Weights of a small transformer language model.
Size: 22 layers, MLP 576 SwiGLU.
Architecture: no biases in attention or MLP, untied embeddings.
Training: a variant of Adam for these matrices, 319M tokens, 13430 steps.
Each number is 500 + 25 x the weight over the matrix's rms, rounded and kept within 0 to 999. Layers, rows and columns count from 0. Numbers have three digits each.

# up: layer 16 MLP up, 576x224, rms 0.0758, rows 555-573, columns 0-111
# down: layer 16 MLP down (transposed), 576x224, rms 0.0741, rows 555-573, columns 0-111
# gate: layer 16 MLP gate, 576x224, rms 0.0732, rows 556-573, columns 0-111
up555:507556494474485505509548458502517501462480523488537500514536497522473510504549521470482520495492528513490459527521459511518542514470489501496469498458536495471519506498486473498491528462445498501487545469513530455492519487486507492500530545517571506508498530502477503466484452505511424469492501462476525511491510532485509512483504533541
down555:464542533509532474447517497492539528520498485471501500523483454470467523501482474485533471461508479552510557489531495519493501498536497487524472467483470482505484467492502552491499405549559483526460432501502487511546537470455511499499504533477509498477468494482522494519512489504479497485481495532515517520494478470480532516515478489482
gate556:479490478503471517472488471473530541485504485487491501514501483506499521506518486489504486531485496510501506520501467502527524536491497477470504489546519488463487512559498540545497530468510514501496503454484520495515507468513448490502522490499509466520509506492541489504494479490488525476470481496492477487543551519501521504475505519515
up556:505503531459538502494483520533477496517494528492509475492493491448491482496487482501504542508474495498515543524494514505456487527493466533500481493512532492519501516430508487505478491522446494501524515514429498460507528538470537474500485508507516466463533480549511481511500506538539474465493535477552509480460452492496478436571478463484
down556:504506465495536489509504535539485543486553501473505462531484487483514556501500499483498554531443510529476520475515543514489477483514460509519490477520563510475504491482531488538499545478485473501517503496459548465560501462499484453489511488498538492493526537538525459490558487512474489467512518491469492529479529507512543472471520460510
gate557:517487536505548498494554485461481508479500486497514517504521500504492494518498492486500519490501526501508470496461483499530502552487491504484475501505511526502517475499479478449493537516542467500498512501481499494509463462534497526459523518503496475497501496519484464462481507452480474504536515510462528514506537500500530508538506488489
up557:504453548485475485555509529488510520503534474470520507527513499513501500532487496466455533511449487502486537463484521487465458489506494494482504499501532533520522508488503538463527498510521510502468469472486495470506506507495478467449509466476474501505496460520473509509521510492491511515504493570466527516511501495473542495474497525529
down557:504519505504487477494493496517557497519534503510502499507552469496519518502446513462535509523494475511495522560505518512477479491437483530480520515501514485509483482537533505530459446509507524459473475551515510490516529459460497491474496499541490502481532530490483518487486494500477478515518514516520520472504484534495502490536522501495
gate558:523512489531508476523488511470502504527543455522522496473487504481502462519502517447503496524504537501511503531503485512481501520496491499450521530491559520470505441514517457524473525489476492478513493516459567489519513495476519504512479482502512461487547478481521461533518451484521504488526506513512426520487479451496516548568459482536
up558:498526499528447457532511460432502528464502486488481498469491526488526499553492527514503508513470478518460524555481524519485472495483464493497497513530458570507486466527479514510529490500503506499559479504476489516483488465507460499528462475558497473515521475547523455450506493522511516454483492523491482537490462477475532560535541482500
down558:489529515508526501496524522486490482506504518497447509520473553505466515559398560537528530484487498492491503485462519460501496470532451544476461517477490511535550503482485572475479465502509511522516476521475503490537469474487508520496458498503477467503497490558517516505445500528484493473542516531496485494516511494537491506478512472504
gate559:462493499484470465488494534510525454504490470470506468510465526471518478506479499497496487474485505502518489503507493531479496465468520503471451498527511535485486496490482511522488502524491482522453516474541541485510483499515481480473514494526464515524519479483521536518479521508529462487522513523492484510496523503499488486471517497523
up559:456498511513502524510495513446544495520472517495523526511515490559491525491509496511534494508521450472509498479492490492545493486508509534504539526453473511525505534496511464482474510479481513478496526493496483472528466518480495510486500511517509484505500516484503479500520511492515487521532497490503537510475522500507516515521482479517
down559:485526501454536526483501499506547507473474495560486482534484516462514489485446502499494514495477528474506499513482518501505511497504475487501495520515470503476491510530481522504508614509501452533472514513497515490507489505495485498503500465491494507526521535540508460493455466521489524484456511523495470522517504498500496501518535495492
gate560:565503502524487510544510499487477509485483487481477531496480473501549516453496468490518473495495525493513499496483459531535524548520481543464509515488515502509516558482513511476496520515472521518461515505493528483522483468542512488495504558499438489508502460523542518552516536502500556486478489511506485529515508462491489547494494480476
up560:461490487454499514450488514505539493480542497483545523561511534492455534486499511485496528464473533495496511483467506527497456521469473503463505481521492501475484511545475487510506498483485512476507510505489470540498528505465543483512467501504458479478484486527524559534455463507455493500504509489475524514489517469500463490531490453481
down560:517494480433547540461517488532491534495501495515519565486503487507495511483519507459472557534501543500482493515479494518517548500492528515487512542528540509501481480521531545554486528511535520503482550540513535546465465499503505494493502517476474513478479521472527510492515469485468473484477468512467507446488503526469501489532492480530
gate561:485513472526490498481532507505495536542462518467514475539505514496490481496528522525537466530471461516478511517532504502526516476443483540546560534514503485490480499504502513562467540509515516501471498469510482435543489495516471521486505500480500428461452502533505436484499518518464510483507471462555522536476497434487513505509499532519
up561:482533504509525477489482497492536538495453517505444479495442479506527502495491519522537492476528509496522437498455515447516478509532526503530526459510513525490523511523538505526489487482546473465497530509470511453462488493527520490501521510520526471478517466494463480533503470505494480504512486483509499522527513495496550459466521495483
down561:503474482472469421499540517503490457524507515506489511539525469528485510488524510511481497530542492488514512521520473530503526513471475470480553477519471491488571501503480535504528568505476533497505449514510535450493568512512490477477482575459497487479498547537541523460496526499499502475501504475467530511507501532493474519555504476504
gate562:532558500502504508479481454544485485558495495532498494524539467501508509473515458476475455489496466484488481502510497479498502518462513537505532531494501479497493491523473505466524500476523496444497567464493510535497564481520476507497503512513516490475540519546524500518508514484489482504523490524491485525536554488454496513512496481524
up562:521462535488545508492480508489503464481505493507466495503456503501502502526495551493537467504485520494469509500495534512484475515520483508503535512484545483553482509491477515485495507492521493508499519531478487489546476477480502509496488445465475500485501497487517467516473518504489510454500487468465507505549537507479479474487522515526
down562:501521496481501487491497500453545486522491490545537512484515549533506483496500483484519455462502478492502504508482499469498500532467479514489529508511491492506485528531481464529482488525465501543507490476480519513506553487478504483500511492487494509473507503514494478519493502453470461520478475541508516465453473524502496515507497526475
gate563:490564468464479453482502521466513483474516537504512469520481479484495511502485489517476437512496512482504537527450492512500497480500510510502501511529495513551505520506519502493546498460538529526493529511466503493473478478493481493516535467501456511487506493486464501508528473480470532519512512469515523498460509507515475508486508510530
up563:545518456480550471483510486512512519486512505491501526531532469488541512540528494513482472494498487500489522512452540485533484495489474487490537516486481536479493504462493485480487505532498510483507492498498476518480509494494516532478456528497491502494477535473507517504489494464457486507522495464499504504516479520505512499521517476472
down563:512476496495476461540530518491449476481504506509487512512506501515503484477484507472483518516515496482527462489516472462506470493491501490501492491479488487479506471502496491473506522487511482494460499472504536504508509479505539520507479517459479561477484463440510504468520516494535534491480502479470477484480517518535532526433507520506
gate564:471496490450516483499492496485497477498513458536499482465501490474453513493487468504567459490483477512517512474510438433493499530506494505482499538514529490531506457488420488523458537509507489510439482496483485472550433483507499485528479479499515483504484551502505465531480465498496434469487449510524480527502477465538553538494475527462
up564:461471501502479481518533504534513515520535486462513544516513484574461537495483494443524514497462537532447502500489483532470523488537471495501472506508471529491491545540486511503473490471467501508499502481495509480515523535499499463565527516499543486539484553537506489462511487515481512500499462504472511505477509473483537493542458490549
down564:520506516493515503510495501500497504485504502498515524539495461517497484513508510511472499487525453487442534539468499498545478490526492445504500478489467503518496557538461521477518511495494483480537464513490518528503563512496500523444495516480515507529484501550494511526482476511504461508508520513546479517522481493522460524450525456506
gate565:525498472520473467508528469462486497489481499483507489505528491492523502488499545456500500490472483475519470505494482468503503514449465505498513492540552483491514474482510460517504524505466501487475515457449499450501514449513529507491495527444508481507506477536474484498500524529468484483523478505492496539493547474463544510480446518452
up565:478507504554455499522476557483491518470475472455520534468489478480479513522470499521481525537475508504464506466496530506528516489502486482527508489541507498525469472493502528501456524480467502523510519519494482451509486465494512507534533478484477460515549496474497508480483513557544475504515524486526506465508540454477493476500445509532
down565:481469499458503492482569521478484481517518471519451438516479490484448515505512503510517467536530519562460542520509547495535525503476499492502529505487486504472492476502490511517510520483520505471498521513510526520492500495501510500469495476530504465489512463493491494481490488490480461526538447514511498519493476496487526502447512528493
gate566:448492505552495547485510505456472495509493520502536501532430478477517506495552497514516441492501498477508492518545476466515479521516435540476502509490507514475532537491527518575523519505499494552494470490517475463540478469524517511469509516484493509488515499486539498525480492491510491466473495475504469494530507477497506503461501516528
up566:485482502472514494480525491493508495480498529536519471485504512504546510559516523494512488467434493478517470517487525501504504534482485482457516499482540495497493531461515454541475485538510489516504492533478487507503513492469477479524513486497519511450564454483486511503528465468510491520448549512484484546536478465498552532523485491485
down566:498550514462491444507495502512496501475488463485485472478460504486515498509484458487488480515487507461472484485459563534483509516491539511510526513464493493513471499523467537465502494555496502466509471529509483469501490515555510489480518523532496486489504533496520487499500445502496477504504520499488480501478485523517449489520553507488
gate567:477533443493533495555467479498509519495540516504532483499544490486516526506510528470531471491525546510486528479508500489502503529511530512571498553484478506476495517475486506522484516515503501511517511480450523446490502534482501525443508507511501465518504462477551463534516516492562509416532502495485466474534507478511526526565509528558
up567:501519494528480475482534545491454498486494524546451497479501533506515497471525457502502489501468543473472434541492492508504540532490494493498548490517515521494497447513502457485515496511527493491484534495483471525555500503467501481579504489509486481495479524511538514503482519471483528515496503512529471568512496476484480513494538482459
down567:511523489532493487518512487506527512482480491551494479477520454492451481471535534528501482534498528482526515544525495491539480510503507545527529509500500513524533560451480492484489493521494515493486522510529522488521497498526516494521480526502546516545487484502505475514463489542501534464528528542492507485472496516461500529491445513525
gate568:528504470516471562528498485519482493486504551509501471520459489466473459521485482508502459531487513483500509510496464513508480494509511563462533526456536458476475455521497535503527518483517490499502487508506492464533468451478479495471506501538481468528548493500520483508502519504494497515510525487470512521494462502498503546537517505519
up568:494532518470475485525499447510491478496482513477477498465494495518490504526523527504504511528512494548471523516497469480483489486491509507491525445501484492493560502514481508498526502468540471463496514464506473544480474504529512462519488477506493518494486505456537499529467486488481519499496525492482502492481480476484475498509551450542
down568:496515508486466452511515464498487467487489481490456534513471513531529493499535541528495516521502527529495546465457480460503508441488510519509474511477514521516512491482525474500493500483519477463532507476452501503467470465498512501516512507475467453529553484551503489519469444477511486512491493537470459468508488482503486519516495538464
gate569:530533478532494510463451465467481556509494499466523482477500490518514491509558511459501478512524542489495521575495469512477518501504499534468501540491488475466501477492489496517519499471510512523502519490487486473537469511481511519509493499538510526472494492485542483504534508476497502553494533517500514518497475475442503545465471493488
up569:458503488542465531469533497498512478535509493511545484483502498510482486475512510521528515460512479509505517500517519475491529517514512518512479477529484481463502463539496507495488475500527516505541510513493476484506485488513505499462514524505526498503539520518456498489492484468482461513499551494523512480498507531531520477466499494481
down569:441481502458497473494479507516519471484503508519481483511422485482539524539516525483511523500470504496542488512500561473498528511463482490535496468510515532505491488512512466495489539518525518487538469486505484507517559483472472477447514485506520414513512487522510509521466502500525478469492476492453478487499502521464501478476527505448
gate570:524470499491539566468494478543484515520532526488469496478477509508510479544499525479513475516530534463547482495528473495505482506463514502492554495512545469503471486543479470488496506505512462451483484429507540492473464509561538495506447508517528448518494521509555504540503462530499482515464513489492518513543482506451476431533543539525
up570:538472517495503484518507477516458497489519515481490488487520494503470523589482576500494568510489541480519527485540485517495439499497429518472522503494541483448487470503477529509470513488501480483539531526466532435529521506480484519549502511471514510475457503490468526487537459480505570492452522480496476527495484493507499507490481537525
down570:457499494511534504488524474537479497520499495502483472501447557520484480516423511532534465462508456462501488474485480515533502499525535530471530551534516530505496492572518474493485452491471493470471476491523546467411485517489521495497510479476484495500514474485548524492506516491479489554454494469508505461563522526507503461534499541534
gate571:539466465498493510501483517473472501532495480511460485515531526501516511505465502461550514481467488519519498522519501479522511485458538488453529508484536495460510489524517455516475545460479485494507474470508528522519510468486507476543528526486447448483490492515536512482516548504468477498500461492497516495488510480457491547534505465496
up571:562514537495566475491499450502441490483499567498484519461501412495512527477488469502519521527479542520475505528510507520477492460467499525503515558489512524543493521555502526523536479534561525462507546467431462493518520582503498443501497481495526505471475464514499488525518507435526544533437562503472491445515535475513502529515521422495
down571:513509520551514527522560442446508511500511511463473494513520488509510534458490500532483528486507527489483551536519473492439490486511511524490498503547486544470466550488498512542523493460549503447506547508487448529513529565531456475493503519476505549480511548535533491565549540487532528511452574509523458478473483525506557484516491433474
gate572:512499487483501489474485498529485518488478494458513494476524474513526540548536496532557460487530484524505546554492485507446484515496492469502488487480509464517456527521478479534467519473506485515501480519457482506498550502501493529489514501521541501464477517506475485477511518506501485471470527487494483504492529478480528513543496515479
up572:513502492525488506490495496492472496520493493485517474522465481496497520481516534507486524488499480535523525509432466505535596510536510526495475534485478457469562502467530506478538492462462522516481528465498502538464477496507540504565491502490492552496469457470530504483523489486514501533477480507489508529511526459522484516506494552500
down572:510517488486511519501502458471490473518475462484526536501484541522476535498518556462455515494451484497516511470482513489541526503524503526493491502461490519543479503475455490488484553494501498518464529516503528537465466450476512503471497485543523508504494467453503515456499508494537563475522512496510454489498485508480485530484542543491
gate573:485504480511488546565466489502491509518490529494517490535523450515485513528473508504507458497492443510483533509466486488485517489537444504506548550482492457549541479480499520543514535465520501467513516508464486517486466476475518505486505490463486510483487540479526563542525514491501538483487492470549541458502492475522480518492460488526
up573:488473539528548466578511490513435518519508506574481534529463466521500511491494496508543487453537494512519516554473496472538481448477503511455473533515515446525507526472522489504519499447478516550506459546463517501493493508509467499494508497472519496513473506466518510508499500513507535527528519504484471525488506499499493460477512539520
down573:479522409514521478540493521494524549492502490503452474460524501542495487503453504535452530509499498515504475462484503520529510494505463524487482525537474513482503523468507512473470429448533481515506518479458540519486502537513536479488499528481498470518484493503459508494459524461509516532525484474521527483511503485448478509532472458486